From a checkpoint of a small transformer trained on Wikipedia: 4 heads of 32, a variant of Muon for these matrices.
Each number is 500 + 50 x the weight over its row's rms, rounded and kept within 0 to 999. Layers, rows and columns count from 0. Numbers have three digits each. The size before them is the row's rms in percent of the matrix's.

# layer 4 MLP up, 640x160, rms 0.0909, rows 360-565, columns 128-159
093:461513461573460528524530489471551463516496576511449519535415443496547491516509498495542484555444
087:509495544553534443530508467524498496547522552601442535518415364609505575526575473507450580541595
108:444546539538457503553487488513363525488418528487461607550463519593581478550549488582496514473463
102:564500530502544514412618486545465539573522499432535516484529452550472450410565508481548412447500
104:457506554454471449439572441562535474545456549458433575519593445579569531538549473450533517537523
096:503478499471416441533512507557529488430581508468461569474503443464498535495367477544476450411541
102:489418471544524519587492512446632532494505543574526491442486502383411489473530444546526511374510
090:504473524629533467514522464580411451529471519495475453534453479533534475441516518570497515462472
095:521492551564438394547492510481520539560466494559534530508466442444426483537559484484484533599427
104:439513523517503412500517502385395542546416531467539533574441510501564570472446510470559562479536
097:489519527515445498458449520408482405486523442471538498482410468545545485470518402543470451442420
103:441498522442595520507491417527604522517515497431459513459482511579525559373454454508483454537526
098:501512574430593508560533383465510548397508506459532502558602519548613440441490521582492514537522
099:513467600500446509560575555487521430535424508416458486463575549533508448497535469559515514465383
100:603506471396549478547521431436415520529504544537488444456530441475431438514584488548457525502602
106:531612522439437431472533622454481535515491459474569406510480455443506490457534606439482528508487
098:596603595524480489446495496581505406546472432444422489556440421503530509483510555604528554454491
101:534453511513536564544536546531580544491499445408484434460517488485609530443455458545492532459388
094:577529429598464455582492493605505496539486559572550445547510566536597491518497449528554456529511
093:503502495519497459566534471482596487470486491421412442487411447473424514462544510585465487547421
097:477507550497521577452427424404535512535524483473465434458487483645540501499508458478510484418534
108:573500536571545472474567527440469545464443525554483606508567512501501534510491547515460507536498
090:521529512541519505486522463512567486472423413477435501546496516608475431566520499464542373401506
106:540561570532530518512433443467501525422471493552551518463551547554537535518511548473508464416488
107:407538602548510476477489567545524477537475499563512517542446531554419525522522484516598488571503
112:469502472556453589532563499481373520570500541560429512517446527562555466507542543622496580465457
098:532419426475422487494525563566561587477544494598621425492408544478522489460539499493546518475480
106:504471516484478512491518541525506546547505478579515560451418506524471431486472472478499502443436
110:382478508456466534473555525489424497523412542500468383502516511536518479498605552572498482528512
097:484503449455503379438505477523437520569469499473479525510442497562482453502554498498550449530555
098:497483531542441411526553545486456531430414554618533559587461592486446486406484501460458496558364
094:482563603501485423485467415528390482550408445544464552507563519553428499531494535585496524448499
104:532521459535397485603556439478578495437457434463607477496451526410484480493524429518513500534482
097:558523509555512472431485488496516536523494574476551537510515538538549578435496410581455547524515
096:467560462488514492493506488464503449419536491535448450441470636532589445500409542506520560514479
098:574492575546476575463482517399383502465440477500415495450532441495488525536527564548586395487530
090:529426563504491495462604448491606555369484517484486453619538522492468465449519542514512477491536
101:485639498473525565568546540477593574478497454479533450513513527505500539471463522543527410474496
102:436472516484452569453434526512515540463513433436503413523460608527629519450507496504519521521423
105:560533515470493469402514425457512482562418430547470547476550539463532555590432475522464524442481
090:498469438570480525475478413414547495494474485599513529515493444550414403474437428527594484502497
108:587620538497424511533495544495466604409536470542480454447512477480507464516543489473625525573508
110:521529520420478502455625475517457471560472556425513517570453477406535496462476517529556526443497
102:550570515508427376499500472467407543579443424522541517452494461553507489423536483491439496537529
098:542492506476524453410549445527583468496526414519560452460522415484545473476506599432472463589427
099:469407471496511428457510520451505558486585501534582486464464594461499442449542400487497533484552
100:514518526420513411432541479489502482442400507476519477525491478500372472533568539450482447565515
095:509522575479478525465535444457500504443504500477581498519416530403487408424521530535544624486466
098:382495507500530506417535498515560601458476556615596523576512491507519469490534584509497547409489
098:574497573573469474518525434498525417490534462423470560526469515571557568493491567492435584465522
100:468532538523497510509500436516502460439487494525586566467531516515528369484514461555382570546402
104:512594453570451479439523520480432532505493499595529505587517393443564474477497422510533526450513
095:523469541478536485469499527438460486556471497393535462404461421528520470525466551421552557482516
100:571544506468453471450616515468474540463507506464478436432478505548485511532630457469625518498539
097:534580486478511507552419437561435524494544438479458476590532487489525449550494567539451537428597
099:407557512388449489479497447412439579510488439467556554444502503506455454464540487497515459515582
091:457479505449502457411462607540506507467520543473522464573569514502585527507506506493456502535531
100:558479507497476517535583439512537532594534574478495504534431508378461462506472489504449523404510
102:538536523383447464556508391445485524468364548499543500532585467462599457389526470453485491527513
100:560533453522447488512483397458556420603541543553519508462516444546514512502563487436483489478544
101:521587550519485453529499528460472531543478497555504445529533530560540555535483506483405535524434
097:540461533533532557580479552541500495433378456455535516498500521492498524430498547428432499533491
101:490468615452400508432486440468507417528505580603597584537508515537543491440553558539497508483436
095:420483535568541572494543390440524468503465566562389531557441491489444455509527447483433538484548
107:394467580426416488567576453473533533478525571463547483547561582525513489522521511535442458500676
106:525558530509500479408567528476524473503444461533499605428557426520544569436568512532571457474565
091:496510495517445480491513537534451520396577500559451478489527570492496444545442395502537520510491
097:586416551539535535506598490494474513514540488503385461499479480457455470469423467488555586424490
094:475447464568469474476572476557472556549477453511516503519514386564529549523557488543555444574489
101:428588520545409548532427459447512568462493560579485509516571559450539411486503558507560416531464
096:457524518477551474490547471497506491546392442547504457517539468505514519527581476477588466571588
110:529573540462497500439425475440462513471419429503571489475524445529439476543383491541429450528474
100:436490487583423484462550496472537493525433520506493532544416523516555572450497480470419497449414
093:567467546596510430459479442561492452576497557583489490472471454442485535605579610612484496584542
096:531495524332501513551528553465486579508489544473612494423517619357476516516447499465536508444519
105:452524534432439510539498534517565620523463532485466509489603491469587469449463502482503422530422
100:503532448472490493538525481506525621446436451434444493412444522529503543529496481465551563512491
094:364504497437417530534520505478474506558491552517492516518523506538484523518499550571485452544498
095:514553524503444525515548501544583477514481578448533516543464554541460504455518545484508501457550
102:492471546481450564495575500553418575514545493586527577539466381568474491410490467460520466522535
100:601481552451499522457536528539539519436471513489551516443456498481465446537393572578552400528545
100:575566501509574497522526469450501551479502453437546487583489509459569503505463568473510507510510
103:414551518427437543532489483487481553551480459458540528606478507619493503453535521516502493439479
102:548483426506574442558488416576588467536456511465540460561400425463475411471529402459481474604565
092:578526503480442368472510392534540529475505579571427496555493446472467454465524414547532433544540
102:513596579432469501551448463547556547509513589429514481463559557489461488578569476531488442437477
101:538533500512441438432532549444428476478479460565464588514502550496532466581536563437460461468483
108:593430620582519494476520467469476501461595471543539477543434497585554488539473512525479364518463
090:471478426478578449505494491473388505430540567620482476486560563529550514501503454579487493534552
093:525507476497554441444493560459552545544488496583452468499437506425462455557408530429516473415462
098:419462542430545515587481500578453584469389471408482470565532478454509553521482451457534521458452
099:516491584452481565448409529467550539534406477428410489493446536568491496467493453581535558482464
107:567437549422565444526490556431543514511460363445574513520467504408516593511497504588561577415465
097:453433434484481470487458471536487628418496479565479503471541589462518498502475547505474513374518
105:574547586587497537489528554542507465482473513474513474498493571460482531479479449591540491613600
107:521524486507588464570571492421528526609435464528517490511558485496532481523461462571538431491520
096:489501523579518566479516531567437477500451471465438342506523455500494530533472496576557458526482
102:430547478503524426496554472476531543506495539547500429518501484468508461452521397521483551522531
102:546463597444510479544548508391529514432482511508534533486447438438512446428413465552592453496418
104:511445558503481569539557579433517531500494491485548385542479560528540464543522494475499473613418
091:472599538458369517494587461505546549484467534563540567538431486461442476478535496509521566598497
102:569549492482452423404449530593409477533442446409441489449508546549487475548446506529451470503497
092:503465505513536500549560492619494519484499446555508512419525513500423457561503511482490401518541
105:413454513571511395435486501496568490529478508555503497534508563475497436570518429559522590555465
099:530444507553506576440533506520485574425470510503552556507537533503509404560487461423595521507531
103:547414586498532534530523522503483442577455459525511449503442524504460390474384437547470534546434
095:490544420570528458484532504526469530520444432602564432440466517572627574455569544472437426534569
099:498445537465428453549459462538489511533443577551440507424477567520557492561498512562483508464505
096:451503478524479548488508565468548545503546444462456510531447603527464573604577535524441606484447
105:547428494468437509528482454512495542470604496532491400463427506538464504467453565532438555457595
095:490484525543513404520516558510479510479432531477551623479525497472483473597513431540534550418538
098:518495547546444401517481540514541473532507535495450412488474566502506491518552507506581411562559
095:554442550521532502454457500503457405435399580527469481481470452580518480434519438482524480472413
098:525431572483538560468555492502591459439484572596544424550507537488492583541385548520572521525489
102:654397526420426506521486541545514542526529507478599377493480511486479508465546434553545509556525
098:528500548528538489454528518471524504575433487506522551451569564459587466387423486504470461551484
098:559459505517535479460548488581525507460492555516472563469498486489468502487551359632482405523554
095:551543456553474579542487514591434592477476409545495563482443554514509512438571500420571583550523
101:511513493549445447549534499507412478493456496605389404529524498518544533579471505503446571526552
107:489438575518389533502476506501480527459495528426530482485582409531510546372529570492537553473514
093:518610530624467484535508528577519451444426508496491370480508471443523469515534524498475458461450
098:526426475463549366496564576501537471502496498564417520565452494479554486451477479534526560529573
108:452607517576526507519446469552458449478514464593529575512513562532562505534401474493467497503437
093:426476610447534527562488410471426474516523608437536495528560504468518469433464452450468471549540
109:486439559589475526448475415499440538565508554583510509466499444543409493464538493421517514565588
101:498471521370476495510557476427389453539508514511507566520459502519512539415534466589542482497514
104:558450568503389448573516463491462547523443565386477504451500471549549523552520623538488492452522
097:524455441488464481562498471496503442485578555504461481476466488473534504472478542573511570532556
092:521491555522489456479497478477580448463552494508515562446498493550470576395515470530436488510527
088:548536468456530485530614549471528520443424507504489515510426571409473615397486510537514570474508
090:439466474581482414486499420487359554526505533582543470413522484556501429543459458543469481449470
098:477542514467524525416465481531577530515530614536667557482621500471488587497490510475500565548474
103:517527471497421672472510520484501540416517522558530509532556542451528541447444412497534579596459
102:426450486455484464529594490501593545455563491563528544551532539538534479497508542441454622506535
103:549628499551507551481557491567498522551496519422490479682558561464479444457489559558549501503473
094:544510559503500505526503406451528540509434405477528446494486555530462459541410420484489532497533
099:513471535573621496550496458483549477475514486540644613466414427441456520545488453513447505454536
100:470459452572472472469460398360455597529576499487529541525566400510533460498504493479569488481527
103:436549526565447401448449472438590449464383482565420549543477480439575487501425575547472520511576
095:554431553494501547423511486410482514555431436544557472463497512533396454540465441518507502462483
095:416428475509526544512520491568497543446500462438543426581450476491541482449490446501439518434498
092:533415487479499484573453486445548560371412443483513483524517439507525485428515533501457444591489
094:500507544539525498497435489549460556488494541496504533600521414526569535569480517447544534498472
106:575494452474495512469525527525551553487524469597482548483490412432534494488578512492501431478465
106:437451501499482563537523487513446529497449489445489478515512353496556529422531541507478574413465
114:505497547503478491516442468501374594509495588579474544508489461414432564397557454543561498480460
098:522530553483500397442554403476553495457457513492527576532522488509563398475398467450561530406517
103:539520528555507415465528519477506444395590525499505533556452524435512527510558518644438489508557
108:603518600398435462524528484486506539410552520536538395461527424495546526447593512427433406546523
103:583482481556486471452524557488521482569484394453526434564577529360517455527496421507589581526493
104:530407510456532523531486541600445514498603534430420572527462445527427446349529531484467539496590
103:486630436469505532515484468422480497469570545564514448482434565486586558552410381492530409499597
103:473422561520473442359490596583413488461493407527495495459507477489570475578507470465558399453598
100:471439549526491447546472523500458578513540525608494489543493482422478566528470449544437499566594
101:462510510391529459481494518483552500450422564404570496451504463523527499583485562608563465580603
098:570508474502473534493634509522510554464574418536533517519504526438524513544532628449589416470429
104:524455521443442500581588510471451458555480576504422555511541465488454559522589514501557501532519
101:544479537505543525560556516510539492459426471518476360552523471535596504552469497532465403537458
094:474452478509506535495516431503479501500463473537513551486564520425496448447503507548537452564513
099:615581560561495481447502524545525559542461484555486586419600485469394470514469476485444486550458
093:459554437604530488540411603483526590507428455424404511569431574531508506512560474537470478451597
099:602559437436501527421512437389531494520518587481494548386567524540550363524534487516496533442542
105:518493526481471453439443484419495600501426480593578464472569578533513455406395567450510501541376
101:570471500527569541378589587559469577475537538493515450548517624511525530423501504558514482484514
099:489541570472518595481492429525419447436517442459484478612475516566519415559493395530465504514518
097:576589484543457471425490521505436486564483492553526475614553510501566463553512503555536493475453
099:493442576629434555471517478428554449582420575459571485503399551519515437518512501541429528580572
098:513445588533524463416476464509497463520538498468502434502445602521492526483504446570442385549575
107:566408566493500574558524528618508507509484507490491557451505578547610614471536539464565414554460
099:465481472520502555513564464498492560529555510573488399486391508521510420535446567429528448494568
099:515476437591544558589573540477441505493449514508480443541541508544533337457566496519549488557509
105:539524544463403518549515530583504463522453545528498484558520434545507607390544445462490525505497
095:476509465500474509560511444492431458507551489689385511545493497470458541403558487651451474594552
092:424498547440478412464484471555490602491497478432524433520408437515512454493515508485508547550551
098:550413505477560544564515492426392437495475471565493498470542470491535463591429499496605568485537
107:509396475461558449472596567521402615486451604572522484439508531395520446474496512429472550491493
108:506551519450475500558555490489464507560456587458470597514470459539471469445594567529544554478561
099:478616508471459529472456535521490528633481492517406578573438550421476492513541516576561442566488
106:552541487512448408477489491505445508472508484449479413494472405592539490468490514445494525345572
105:435487484502439512567520482496422487456449517556494513486467443494513519576512542502558471466476
095:483527460455580421492500514496415543578522454484480453558492456472471530520512473509521533489562
104:447422514476469505452480538621453492351489475585466449477486542609585470469530515460499456527469
104:448536523536458524546529477528517457483547478533498457578532519540558446401510521407501408599461
100:415545493520512466470557462476509548546563539472472432404459501492521487511461548510486583496471
101:491549523540499473523516477473554539519566510453497503443503490515508551470574516468506543528470
088:478446416511505523461549481504524504484449443501514452497518453501468474475511499548586537551377
101:593551540543575495564581431391506488485520403560465519480462526630418474410616510518482483568580
105:608516512527545499510618471425580536477424470552441496523415451436459537422490413535559548543478
099:520462485471482508483504459554496464487470413484512460459516430528493501538479446421544495500457
100:507528538498474536553577431462491529368580457516541355519530501478397570493433436565410577508440
114:507544481503474386438520434542503531569461592590538486489535526568505417490502533525490562499544
091:541531484459562529581558486461384536382545513513446462545438437559550458495460480517476563472455
096:453461441485577440475516527587544587565512505532484513561509532518572461447538433511507483536580
098:546535599468442479413455527450507627511524550533581532547455518501504509560602517535513602501527
110:546531506547406566452523448495486479492466594502462483391505496484557617491531548462533486508510
101:507514440478545472499512450521521588449516458568502456447547491489667438458454549491642550503632
093:486440507457552536593507445522481530546492388531413425417458418471508455491511445548492471527544
104:467453496435467474501470531448481533542519502461490436451521494580511518542486441532604556476554
090:427486513495441474533528507540511476447515519458471420472471505538479445398486526511505521481494
109:654544419553542507395556493449561513492409429582483481498601481472529470374529460551553472519410
091:521523523461552494465477416482524514557443533454449568558437600509496482522533607534514447476545
105:462489558521498503511472462455445494425490567614492454454585509616493450575505510478511515440412
092:530564537538509459419510565456505552472571489512493484450532468460462468541644461494500495415471
118:528531485432427632485509454484531557417553438581506449450420529441522594429495463467405467477474
099:534497476499433495488473497516535604485420512407518518447526582441546464506594461453408500477451
107:570465516525494551551447457443436608487475410593484474447453488424446521506567500468582452349472
# layer 4 MLP down (transposed), 640x160, rms 0.0397, rows 360-564, columns 128-159
085:481457459468451550507474502441477600503428496567558532587483539503467591438476501506474520439567
094:414465497417493507522517523448539450504555453437513390488491462516556470541418542512432470506445
102:559482538483471470500507496541545473530522480470490469468449454534487551547524555491488453610545
103:499469588465501413481584426545532536566435545503547529509499478517523560473659482409438506592476
111:542586483426480507573599408440473565443504479433510501543493550519444423559558480544562546527507
095:498477426492554531460508560505427508464495502406487516513420545543538539474542542423524564447478
106:480523572446577609479476527602500336512431461458558508515583562575482512505506521526468466546528
091:528451436393478522518490543492596426537546485470474490485491454535500504496477519522396510538514
095:529466460539460488518432537460500454519431595378523534600567558536487546537513553531447480485514
108:553493562403406456555480450544503474577461550505596564501536458565484482575444462626551470583514
093:524501523448490485588588477467515376533470579502542574496434462490483496446520558482523476524480
100:533466492495488415437506526443506420510499426514556503509528575502492527483511483548541434480565
098:509551575496467584514566582481474525485490469540493512554582482512561491437472400522498541553452
097:448484587502478453520435501492548580473500425520601495473474420409529498491447502575464526489558
104:577527446526605523534447574534611422555534513471451481523495543452531493401413448358455554501442
100:457483461488483551555489372484554498573435505506547479584532480483471508381500489430490497537533
090:472493416434504508422543481503471460435581538486464526458472587477571544531446453507472493447558
103:472543485475409566470510495615477544448605606575426482434422472529524465555512576597516511450530
102:397479470520544474450415488514523512531451387484420518525457438514415465568547596511541541525476
095:418429548590510497432483539507569424558541430441524528550549598475494586591482468460465533482460
103:496512446470486502468447548511497463458516540495536448480474526507477663483471587474547551500468
104:574532541465520494578523485474499549583467582534458463543545580427500487478630376538479486472531
095:489483370502521498479549533426449556488495469639441439485531387517408548462490497514502582523599
108:494587491485548520556503472478457471509553509492539529490448481570533422536537651468472382511515
099:472478374511471486482573591452521516510581463591486549550473538459531526455376419530517520553516
107:455505467483491511473519484541436583579512436485431481444517469456406481600537471550470546521552
095:493506508564444492440578498549530563537488511498433513504552393507576487512424560534560471532418
103:552489589449493527459536459516485557528492462417486470547464580564511500468528482584523537469529
110:435479482472440557532508397509543540582498460467512394415451495564503533545515444499503546545476
099:476482571406467451495484453620440516511489456541548454499449532445525538456507523476536541459445
094:463494516512478535451457582532442513632480528485463528439513554503458459443497512483550681438469
097:559462433496534475524491527482544532645543464432500510510635463438564501499591503507526474508466
107:470523561465548499447490496527485475526526536497490416527508469473477468441477451510571514464487
095:468553545478525513454459430470510481358539465532514577547642483565530435610561488522469479468470
099:554509563505547426459497537448534411442539531485456477584532555485457529478423507494499541555464
108:423509477594478509510519608443509447504484455600508479553439480546529504510568508467484546499558
094:406445580539536478498483373511474527469502496500514474463525518474533459436492486456465395533416
112:438553520555529511598493543497519446508494489541526470537379556535470520607449497591399545441558
105:551458470419549541448489468526417526590471465498494429550500434544488481497497494483505529526471
109:532414470469555493543422470487500440452505506512465515547480512479450528420590572476505499526546
098:464507432443510498479487597531551526513547453541545532488462495490581496454472518518397466530494
105:429532492531514486423487504528551529534515550501484541453574579530492539488512494531441564506539
104:474392539602474427492514494506554541455443492430490505550473526455420529459497471466516413552416
097:466532528446412440564486443475557381589524557481448601504533511550459538574547566583476521546525
104:455417518538520457540423589471481511509458527503523527572566471468580451527483532573505490499481
100:503568555470491591485524567542482507479543470513459460508553539439472562456497578543442481541552
095:590568464516501446499514518489521514554520528594487473532559569441579499462440475473452479441442
094:438455467523500486443525496490415466509529521510541540443477457561508495540553573463476583437580
092:459614493500491486472467544468467545337442511448433545421477524455549510543554449587463517585581
091:551453476516520496503529519461444518466376444567568511523548515400509541546502535482528515534387
100:484442562568478474551499524430515556484463603512528389613562516519388498521492553518495448484470
112:476598523559406481464476506488500457498510360419436544547592459484493482494574469501494468489454
084:510552471441475497518475544531565463408555517540538526484469570472441531564504468604465534528409
091:488497536566557471381453573547544515527448408451481524524562379425510495442507566444433507514454
086:502448447530560494489554541491561472640474510411511480469414456544477435578453479582540529519511
097:518535461523464511463499532473412521489583527543575561492520503450480415440493446466481407493462
098:492504531554455485473467434476440478501541475627478476468455530443492480568530512508508473522563
094:515532522452485500529449441443534577522513507483589410637472483563427504522481505534500566477400
105:565552504487491484532462673483494525539465538497522459473564459429613544512547492426464446417486
096:571530490528473516339509530538487476543484479376490535566548501531512435463470601400441613437515
096:548479533462480506587511455572445414582437521443446505374504472522453529473544448479520504490566
093:512525494400518569566506541546575524482560464501421487490511499557473469506560507513516428558578
101:545510454497504464467534413499493522523429556567460499516494613514556545485426484524422549551580
094:538495563412548456524411458465513542440514474441578485485468474498538495425533462535477445452471
105:477440518552505568499516459524502614458529406474436457486558495564489473486542593489415462500570
106:460521478508523506467546521525440509451454450572414512379484514452588521543557478393449564433434
093:447486525510428464490476499423526562505570497487472572520483444512472495467484564549513430529554
096:456463503513419500433412505481507555386589501531533416524569487514612463553480594485472478500453
099:563569430395497519493480451543570499473636493581556472529520539576482583561457536555486546532446
100:475467572457526610488531481527569398518533488530488553520420411491454467493540508455502523483442
096:551488495420406443552548493468491439533464383518458503464597462551426491480487599473544499447544
112:580586552430570660493444559564444508491522493460583427513486552502513420478550507465499531521437
100:475487467472582521511454515464475511478443552488453480465569453509489449444451517445569594501510
091:533428478495435567540451540501575468493595524504445482417504507430498455596463469511481519522528
103:562456427459509463498530444500509471578554548467467465562515430565492506396446560512470448510526
105:449472502509534464519444475454535576494540477539497559569584487488583478540445559442558548544377
106:507564411420445481484472524457482429532527476632534493492436444484604462475506456580498501548477
098:452572458443559441492452479560442509549417457497448488531553532448600482481553483511543532531528
091:513469563484539476506594390460459584566476459521479477474447385413550411419498521537503512489527
099:425561511472512508440464557515527476357455447463435510388513607500533531597527477562445566488503
097:491511497446430528522505484444499465508523486400511446545512492526456477562538453567542531449527
095:519496516444441582437628559465524479485564504430509452517575497476472600526577458483464466482474
106:551429591505606482530547496571542470532546553459567491463538441521504415543500464524539410525442
110:544469541567429503530449517529503458588567592492444409457450575566417563547511501553488556595436
095:429487349521522480464466514561547472496529498502484518521470416486513531537551437556414590467563
099:523599539488437483536539509413501463482494508489570409499532425426493561536559450523519494499542
098:462520441488509412538487419525513479516426524546559583538542508326515488530469497444494480365585
106:486553466475454656443408510414456545525517558533447525539548649527536480558545493490410508472500
087:562530416531423518561464408516553530486461507516554453536550410588485497557456441490377474540400
092:559465500502511542411541521478423460536528493571442472493529499534491555529593523441505536518475
096:378497514456547530486504530467495514443610455523513616506501463532487480488568513459550458551422
104:501541483410430500532475590516543607546583447536500384461564587474502473549489477533499559495448
099:464502481504505435536503501488459514427448603524621472553497531392439477469451584462542490603508
090:532459414434491385559495514558538522535572500504552493442429606469566437440475606365517524524437
105:595453418597505493543548522531516542431532495414549469531534504517518442444474569450484513561477
114:518531556555466493408437521477573491740529487531435557548557452522579426503459525502519504517495
098:483517584441571518568535498417579458478578469469398513449518495526556500457536558490540619468547
099:483569445495522480479494558489528553529553538523436495468434527541444504569510504416418464466557
103:466556456512454437498435511482502476504565565490487514516503584579562499594491453512447502455550
097:394446600521440542540506492513413520331457489618475492508533495460474516437552550455506512459475
087:450390447496564507459490582550497548583514417443492443466598434476491504447619598472504466485507
101:509548460496512470531407526573567580607532461536571535562586548475509584565391464468562537568489
099:402548531552462469472490544433448413492469433448571529566492488455486477508469560561471487523500
104:556450508530460461483367538483457529493524504484588567502508516516443705496489541480515477557431
096:575451547509434585425573510552465430502469480462490480502438528432485502554484483479529518613492
107:582524441589587516500566560446505516534481445432439542465536554521454490469460448455473533518456
098:510504526576452539493340503461580521553472542457401543554546518501430503474469508516442407543529
097:503522482387631602555477466417450478485583447420463481492550604573551549517632488530442511518536
093:412438467486475408493552468498509461535461566456509608453556503478457467591477540547525537457536
108:587463501401561581497525433400469478519493483477548496446511559536490444542478526523418444522504
093:446522451386497489550481575467643531502549561506485488514477561484486511467649481476480527543480
096:555532504589470476447489579460542457636431454528483505549528595514503485523476588477435544525437
092:500601476487508556467467587490570575500614512529477434489487562425482517412515527520519531490609
096:545435576407466495436477562473544510504432547517569410556448513516506537493536441608501461459538
095:425460503542398519461481519450557481389504454511502522523419544560429510444508506503444508498436
097:481477601558450475476515528427456491362534527470576501537543497537594451467536457461579490501466
094:542527463604466525495457380428529549598542590468485394530508538482558502543468542518413583415480
100:478497581425496554509504519548534482529411568378645491528546501464587476469529463441499546473460
109:479501569589564434534476389473386520593470605473502527546529505464579483493570456560468463468584
106:468486500480452468471473517474416416469413413523470522434435499494526381569560580515471475503511
089:487525499512420557468526552501513508639564492435484532455466567534526546494530458532616523488459
096:550523569506506478516458488512507483464491495551522507580465407527497619491537405548457524493534
100:581496497468633440508527469615500447457476473566565525540538431494454549477470596462482574457532
098:506509487508466542517543519512620413523546575531491425542614494443453494494517509494595516413511
107:454540529439487565527615502490433421481549495622404522524591509557527570580519497549480532488543
099:565451506544531433513386452491456550466440567471458480547515524480499490493505492474425538481493
109:532521498447504460497533548582522477485531493409578428515472503589479452530560504425569570565404
105:490544436505586432459534453495421436608541474512507534476556568467514515501484508576587588466525
093:416450394530503458491397459554599516559519467363586494521644456533485499546543525514474542493479
093:440515435472506616488475508543558479544521547494499528573532492510422480515454510469519468440440
094:552512542456499469436497510511552442491531598482522485580501490494432476559476518486497445483408
098:515534482559581536420529437429520529561459480486441503491541478519554471418512597564574517547535
105:505481512605498486586481488416495514582495465524484451495492431438452472616480536495430518516525
105:538497513596492561425418549471586429458494470460551551512558448502420494435574453413551534481483
102:435563514429483571525507435484507519562377445544585577471438487494480492618536493562482565456453
102:531490504588471467594445405539450485506511464508458450512533408513527559443486458401495499499464
108:470592612417428452539503523520498480502545534484424473486552521596523504482468543470523484543519
094:565545457553506571480483502521470591514604500562457475502521525472664443566495487539422523513475
098:515486467585475538507615515579572548534410473528542519432488536467496576489397479480534503460495
094:593440460536576576413430502377439510543520525514553503440583606475473444516479514503628519546472
106:480522551415567558458478521481470444461488596502528564455462522469474500532501545522476504456474
095:352546442507490462368391560372482490624502443573479535522491591374532469556501528547462530526491
091:519541529509535538462476573482476466517449533512691450536516422519473461432480535470486528543504
104:526546470468554470521445536495487448647561468400584582465602514473568384410521513515456440497491
107:512549500500481478496512403471466472461550470546560519513417571535513534583506474514441569479493
105:491553493528500493448502460531410501515463455495603593444470534511566568496458518566452479534413
114:483413551366467518534510548489459581531472482453584511454538483552534594543544551498396423447554
098:573541586542545503483459527584569466388448468455472543501508479401547478477545516486516522553491
104:481570487462445403499536594516521483499477471476405561455548439545482563421424509485526613435549
102:447512488426489473488573519554384491477558522497525451605470465449399461472403540531462491568461
106:459541485438599453474487468449508497618479529503497402655510563462492531446541412475592450571506
098:553457560424488511495482482489489443524665489490366480503510557457440539501465509532525543498515
103:487414419622478522529510401514505545532407417452507473482611458521506534604465444492491497519498
102:509586421561470538427475451526499392521475473488513480480530523521501559541567510537532503483556
100:519485516547418484571507607503527566488566491604476504561510382554540433397477503428424453424478
100:529645404505501539480496561519488510458513509432539553548468568458520536441598499500537442420466
097:481566520530565491444519559483466511492455478482452440519518527505442585483467494550404540478526
106:509477581564508479470398531522469551488431381546512453477437407499548468501474549445472444552514
094:500413439514439609502444439438604444570442475517489437461528511549483465392523538517420379502490
098:509407455515412542508466540431476413546445526515495490381521516547448617454483437508468583551484
095:525508463545531532536465482483540554477413561568514555413479586494553526598484491570520450513476
101:490523611564548468528554483444469505494528479440461469515514441474419514525550427553498415424494
100:536465541480535573604387532435547483547516432553508500475417547553481446439495419495539503550407
100:525551578398472484618462547499427469546477508443489450542439451559487449529503551605541521506519
094:442365542418536525467520492528512423542560499528524482502563453425501561567481459566588477533521
096:492522477512470538562469481574459527516562503402487510391539434505591478501521493440429391492544
097:482408501434461497539570552473477450427506488543570562540584456460536488476496570506528518496469
096:521628560458395474554443572455563511516546589471510469516539475488543557566490512535508563458414
100:408545534545395533415456483550559583447519491533549489475470486470483441538521515492510477552514
101:557485528549492493430449612452516454468583470495496472457519522515422616548420471533486423537544
104:396461481525467578477457384462447491441428519433607581521565529469526487528508509480521487495488
097:499445464501480441535619445545508499477417504514518455547520478549494421567537622467538660440513
101:618503528510619452477387440467492415479480485472546424506593584431454467485475477562496577496496
087:540532531560464456477489601621468443482527516584539572437466553530448538534574446496478402556458
095:494438450541484538481456522519508550409481508466554499568506492519480515603440529517385473472445
108:450492492488533489515428504450433595438528491515543504563484498590536552525395488487540520503531
113:526508469518478398417473495460496450424429504489415491516505567600448480506511457554465431531472
095:443368573480464523447484467468420472487546486514421485616483548471485443483560458392507509648554
112:469467485519473387512526492517466425498584572512508501417476506495420590459489413510492454446547
118:514561514514540451641578504514466564485545489449382537564504387572468543466466414483502469574509
097:491547497492415430484480485477486511591474453549618506464623490512483569509520559440479512488477
100:591612454490485450514467479548419468542504488461580428525453370490590520490566476529450530460541
100:506513580490495500464515528520422515542482477536573537496387482566599537568461450551492447548533
096:549526553552460541471493481438504545492573477515514527475504515503453525419468553412427482450480
094:502613634496460510565439413587512488496532432529473472485457435482491461505485485489529450511395
089:564530558513496415513474471436553543555387493523453507480561513487476395571521522623381417558487
095:485583456536480598487542446520443512607529468504526546488494481573398536504565475526522479514434
100:481448492524483554467480454557556507478552603496522504408579520500469528509456608467492418448507
102:497451437596520474602486518476473501518609442497486591428471486577479429512518497465572556434565
099:554511551490541503510546429498591473579477438415543463485488421539550492497526519560430421449477
108:509404515538606567391548537481496558515474497426552563453502538507416519483482507482535501432474
088:492549441513531457509375509504524488405463554575494573498503512566530532502387487454580566453469
096:450543509498470492540526508484472449531449470443527538516502572547466516540492522483514441420467
104:543560595515506632516435430491540533495468499545502503512486520450551491393481513574462527544438
103:480504516469486402574543543507488418526554497549503526518428532506410484544394393601389406466520
111:435494513595580512423472505538532452425424462510516473470607529507488469489504441557526503526536
087:473510392534517444464558532531557493517566491418529520485571502558538418482391503521441539556493
103:567514461421541504443477583492521510522595457467522524482494467448547537474488524501623468539471
089:445413442557493498431479479492546530492482530451559498576543475434580481564531566454496526439404
108:498484515505552532461515578474511473520494486482553424428518477487588567536549477557406389471535
087:491440619537480517447500557462448469516607586432568409433594485438537471439526447458436508490451
106:549473505417553526458449573544574472521474404507557484573512457396395537514541526548529508600537
089:424470515467488491541491585427512431438509560486588503493493524431425577498483540508455547472444
132:564511518486473558475528468458581482422543404583446453561524472516504504490531499563368484455500
097:564492438506531538474569597445447458561508464483446445456474446573508374491542478509521431608453